config = dict(
    attn_scale=0.281,
    parallel_block=True,
    learning_rate=0.00308,
    lr_mult_o=0.744,
    beta2=0.98,
    schedule='wsd',
    decay_shape='linear',
    doc_mask=True,
    train_tokens=131900000,
)
Each number is 50 + 10 x the weight over the matrix's rms, rounded and kept within 0 to 99. Layers, rows and columns count from 0.

# layer 5 MLP down, 192x768, rms 0.0729, rows 149-191, columns 384-447
45 72 55 51 36 49 56 46 56 61 55 35 54 50 21 51 51 52 46 20 70 51 47 37 49 48 51 51 51 51 50 47 53 54 53 52 54 48 51 26 47 47 22 50 51 48 52 44 41 73 46 52 51 44 56 55 45 52 39 47 51 52 50 57
41 47 48 42 56 50 52 50 41 48 32 23 53 49 66 27 48 50 49 46 16 51 42 52 52 51 54 47 56 49 50 54 56 45 47 52 52 51 51 46 55 45 64 51 49 49 49 55 56 52 54 55 50 43 48 50 59 47 62 49 49 45 50 40
41 30 43 54 80 50 46 37 49 65 41 62 48 49 52 57 49 50 47 63 55 49 55 49 48 52 51 48 47 50 50 55 53 49 48 49 53 51 49 73 49 51 69 52 50 51 49 47 51 56 48 50 49 50 48 53 45 51 55 50 49 44 50 57
47 57 49 56 78 50 43 53 48 63 64 27 57 50 35 32 54 50 50 52 57 61 50 54 52 54 45 48 49 54 50 47 47 49 53 51 48 48 48 78 44 52 62 50 50 52 50 47 43 27 62 48 50 49 49 51 49 49 30 49 49 50 50 66
52 57 60 56 77 50 50 50 56 09 53 40 42 52 77 59 58 49 50 47 57 63 45 46 52 52 58 50 51 50 50 45 45 45 56 49 48 46 52 49 51 49 31 48 41 52 50 42 51 56 58 42 56 49 52 48 61 48 54 49 48 55 50 38
44 58 41 40 95 50 48 42 47 29 78 16 47 48 43 54 51 50 48 67 75 44 48 48 48 51 52 48 49 53 50 53 46 43 52 49 48 47 52 66 47 52 54 50 40 52 51 52 44 42 45 48 47 51 54 55 61 47 80 50 50 49 50 27
44 61 45 67 89 51 44 42 53 60 42 61 48 50 47 64 52 49 49 77 54 46 48 52 48 50 42 47 48 55 50 42 44 53 50 45 47 47 53 16 49 52 24 45 49 53 52 46 42 40 53 45 48 55 46 52 47 48 27 46 49 40 50 06
60 36 45 66 27 50 47 51 50 37 49 58 57 49 53 76 50 50 52 27 28 49 51 40 46 49 41 50 48 45 50 56 50 46 53 50 47 48 50 31 49 50 57 47 50 49 50 48 42 56 54 54 49 46 54 51 42 54 30 49 46 49 50 74
56 30 41 46 27 50 50 46 48 55 14 25 52 50 47 56 49 50 45 32 35 52 51 43 51 49 47 50 49 49 50 51 45 56 52 49 51 48 46 56 54 47 45 49 47 49 50 48 37 44 47 44 53 46 54 54 62 52 82 49 45 51 51 58
47 48 51 56 83 50 46 45 45 37 56 34 51 49 31 62 52 50 47 85 41 50 51 44 54 51 54 50 55 44 50 42 50 51 51 56 48 51 49 28 52 51 42 51 50 48 50 56 43 53 49 47 51 49 50 56 49 47 77 50 51 47 50 31
50 65 46 41 19 50 51 55 51 55 72 45 52 50 56 60 49 50 51 48 53 42 47 56 43 50 58 49 49 55 50 47 51 50 48 53 52 45 50 41 47 50 39 55 47 48 50 54 43 47 48 57 49 50 49 50 51 48 18 50 54 48 50 89
47 31 41 59 40 50 49 50 47 56 63 41 48 49 45 57 53 50 51 44 39 50 48 43 52 47 51 51 48 50 50 46 49 53 53 49 44 52 46 55 51 50 47 50 53 51 52 56 52 29 53 42 53 52 46 42 48 46 54 50 52 53 50 50
50 60 53 35 61 50 50 58 50 53 32 66 58 51 47 56 47 50 51 69 53 49 53 47 49 50 55 50 46 45 50 49 50 48 51 50 47 49 50 48 54 51 71 50 48 51 49 48 55 52 51 51 55 51 52 51 47 49 81 51 47 53 50 69
50 68 50 51 47 51 50 52 56 77 61 19 50 51 57 73 51 50 49 66 60 48 53 46 54 51 50 49 49 43 50 41 51 52 50 50 48 47 47 54 49 49 64 52 52 50 45 50 53 60 56 57 50 54 54 48 55 51 52 52 45 47 50 26
44 69 53 52 53 49 49 49 58 72 57 66 48 51 57 67 52 50 51 61 60 41 50 44 49 51 46 49 51 49 50 45 53 48 51 48 48 52 48 58 46 51 47 45 55 53 52 41 59 51 46 47 53 57 53 53 60 52 44 48 51 44 50 49
49 33 54 44 51 50 46 51 50 67 24 68 48 48 69 50 47 50 52 41 24 55 49 51 48 49 54 52 48 52 50 42 50 48 44 54 52 51 47 44 51 51 73 53 52 52 52 52 59 36 52 47 55 48 50 41 51 53 69 50 48 54 50 45
43 60 49 48 84 51 47 52 49 50 37 78 42 51 33 47 45 50 46 51 64 48 52 54 49 50 47 50 49 49 50 56 44 50 49 51 52 51 50 48 51 52 61 51 61 48 51 46 41 57 48 51 50 43 47 52 51 52 40 50 47 56 50 53
50 58 47 59 68 50 44 48 50 59 56 75 54 50 48 09 49 49 50 66 38 46 55 45 53 50 48 48 50 45 51 50 53 59 51 49 52 50 52 97 50 50 73 53 42 48 48 48 54 49 44 51 52 47 48 50 75 47 78 50 40 56 49 53
63 42 52 42 31 50 48 50 49 39 78 76 51 51 40 62 50 50 48 69 53 38 54 47 50 50 57 50 53 45 49 48 52 50 51 50 53 52 51 60 54 52 37 49 47 48 49 50 46 32 49 52 55 50 50 53 46 51 44 50 49 50 50 90
53 36 54 44 57 50 49 50 58 47 80 68 53 52 43 55 53 50 51 18 43 52 54 48 48 50 50 53 45 55 50 44 52 42 53 51 52 46 51 38 51 53 55 50 46 48 49 54 63 20 57 48 45 48 54 51 48 53 65 54 53 48 50 84
54 67 47 45 70 49 45 46 44 35 51 54 43 50 64 49 46 50 49 56 27 46 45 47 50 50 48 49 52 55 50 51 51 50 49 53 47 49 52 51 53 52 69 52 49 48 48 50 63 28 46 46 46 47 51 52 58 48 43 51 55 49 50 76
46 00 50 45 94 48 49 54 51 29 25 53 44 50 52 61 52 50 50 87 00 54 48 52 50 53 47 48 49 45 51 54 51 50 53 50 50 48 50 88 52 49 52 49 50 48 50 53 47 31 46 46 44 52 51 42 55 47 54 48 46 53 50 10
44 39 53 50 49 51 53 59 57 29 08 40 45 50 47 52 45 50 49 73 39 49 48 67 50 52 46 52 52 52 50 52 47 50 48 55 47 50 50 72 47 52 33 50 53 52 51 47 43 64 59 44 50 44 44 49 38 49 42 50 53 41 50 08
47 50 53 52 75 49 50 46 42 43 68 79 49 49 38 42 49 50 51 71 41 47 45 43 55 50 44 49 47 50 51 43 47 46 49 52 50 52 47 58 51 52 63 47 52 48 50 50 35 68 53 51 52 56 53 48 56 48 75 49 57 50 50 46
56 27 51 47 42 50 48 52 43 21 65 42 56 51 55 72 51 50 49 67 60 52 55 52 49 50 50 45 51 56 49 55 50 49 47 53 47 51 50 58 51 52 51 49 52 49 50 57 55 75 49 49 52 45 50 53 53 52 52 50 51 57 50 43
41 34 50 42 44 50 52 50 48 62 57 74 48 50 49 23 59 49 51 59 13 47 55 54 48 52 50 48 52 55 50 50 46 51 51 56 48 50 50 72 50 51 00 52 51 49 51 53 56 72 51 45 49 57 48 52 50 53 61 50 43 52 50 87
55 47 49 48 83 50 48 51 53 61 42 47 45 47 30 39 42 50 48 48 52 50 46 45 47 50 45 49 49 50 50 49 49 49 50 52 53 50 47 49 50 50 61 50 49 48 50 45 45 34 52 52 51 45 46 49 53 52 43 49 53 59 50 62
49 30 44 60 33 51 50 53 51 47 39 46 57 51 56 78 42 49 50 47 52 59 55 55 52 53 55 48 56 51 50 49 47 50 48 46 45 48 46 75 51 52 74 49 45 52 51 45 54 75 47 55 54 44 52 46 50 52 20 50 52 52 50 63
43 48 48 60 49 50 53 55 52 69 81 38 53 51 60 46 58 50 54 42 55 51 55 45 53 48 49 55 52 50 50 47 49 44 50 55 56 46 52 47 49 50 31 49 51 48 47 56 48 52 55 52 48 53 51 47 58 52 59 49 54 43 50 23
52 45 52 41 29 50 51 46 59 19 36 53 45 52 47 55 55 50 49 96 67 51 48 44 50 51 49 49 48 45 50 57 52 49 52 46 52 50 48 65 52 50 85 54 47 49 47 55 47 59 49 49 51 46 53 49 48 52 69 52 49 54 50 99
54 61 42 38 80 50 49 53 52 65 54 50 48 51 47 45 53 50 47 54 55 52 44 55 49 50 54 53 49 53 50 46 49 45 49 50 48 49 50 52 50 52 35 48 47 51 47 49 53 61 55 59 53 49 47 53 53 48 55 52 47 49 50 42
51 68 51 43 22 51 58 44 49 61 34 96 47 51 54 53 45 50 53 42 38 43 51 57 48 52 52 52 53 47 51 43 54 51 48 51 47 45 52 46 50 50 68 54 42 52 51 56 48 82 48 54 53 50 48 53 55 47 25 49 58 48 49 34
49 56 52 46 42 50 52 58 45 51 26 59 50 48 65 59 49 50 50 71 74 54 47 51 52 52 54 47 51 55 50 54 47 58 52 49 45 48 47 84 53 52 60 47 51 48 47 46 45 82 51 41 45 47 48 50 46 52 62 52 44 58 50 54
57 58 49 51 45 50 51 48 45 50 30 57 47 47 62 54 46 50 48 46 63 54 44 45 49 50 52 49 51 49 50 51 51 46 47 52 52 51 49 61 50 51 46 52 53 49 50 53 57 54 43 48 50 53 54 50 50 54 66 50 54 48 50 76
51 59 55 44 68 50 55 55 55 53 59 53 47 50 31 88 46 50 53 36 68 41 53 56 50 51 55 52 52 46 50 43 46 48 47 46 50 47 48 74 51 54 74 53 55 51 51 55 42 48 39 47 52 58 54 45 62 52 43 51 49 44 49 03
50 54 55 35 31 50 52 56 45 67 23 58 43 49 20 35 51 50 47 14 33 53 46 48 53 50 51 48 52 43 50 60 54 48 50 49 48 53 46 60 52 51 24 49 46 51 49 45 42 43 50 54 47 51 47 56 56 55 50 50 45 45 50 65
46 33 53 40 00 50 42 46 61 46 40 77 48 53 15 73 53 51 49 34 55 58 52 46 54 52 46 51 50 48 51 49 54 53 50 52 53 50 49 26 54 52 53 51 44 51 50 49 47 30 54 58 47 52 55 52 60 52 30 50 50 59 51 56
43 69 54 46 53 50 51 56 51 42 38 58 48 48 33 22 49 50 57 24 46 51 57 50 50 49 53 53 52 51 50 57 49 58 49 48 46 53 52 48 46 49 65 52 49 51 51 49 44 48 38 46 53 56 52 45 55 52 68 49 52 52 50 50
63 39 47 55 22 49 58 52 44 71 81 46 48 49 36 71 43 50 55 57 25 45 54 46 49 48 53 48 50 48 50 53 46 51 49 48 48 54 48 65 50 47 47 51 51 48 49 49 41 42 50 50 53 49 48 49 55 47 55 47 58 44 50 56
52 39 56 54 76 50 52 44 50 44 30 72 49 50 33 42 59 50 49 33 49 51 50 60 46 51 47 53 51 56 50 42 53 57 53 49 50 52 50 39 51 53 33 49 52 49 48 50 38 37 52 48 48 48 49 44 50 53 61 50 51 53 50 51
50 46 55 54 58 50 49 40 53 52 99 69 54 49 58 74 52 51 50 43 52 52 53 51 47 52 51 50 49 51 49 43 51 46 48 51 54 50 49 58 52 47 12 55 48 48 49 54 42 57 50 56 54 47 51 47 44 49 59 52 45 50 50 50
45 76 37 50 32 50 51 51 49 74 35 39 47 51 38 61 50 50 47 55 49 46 51 47 50 49 54 51 48 55 50 47 48 43 53 51 49 48 48 72 48 48 70 49 47 53 48 56 42 40 54 51 46 44 52 51 58 48 26 49 53 56 50 24
53 53 53 46 48 50 48 60 54 45 80 33 54 49 64 61 45 50 46 67 62 46 54 45 48 51 49 52 51 45 50 42 52 51 53 55 54 51 54 42 52 48 42 52 47 48 50 51 54 74 58 50 46 46 51 49 39 47 59 49 52 51 50 79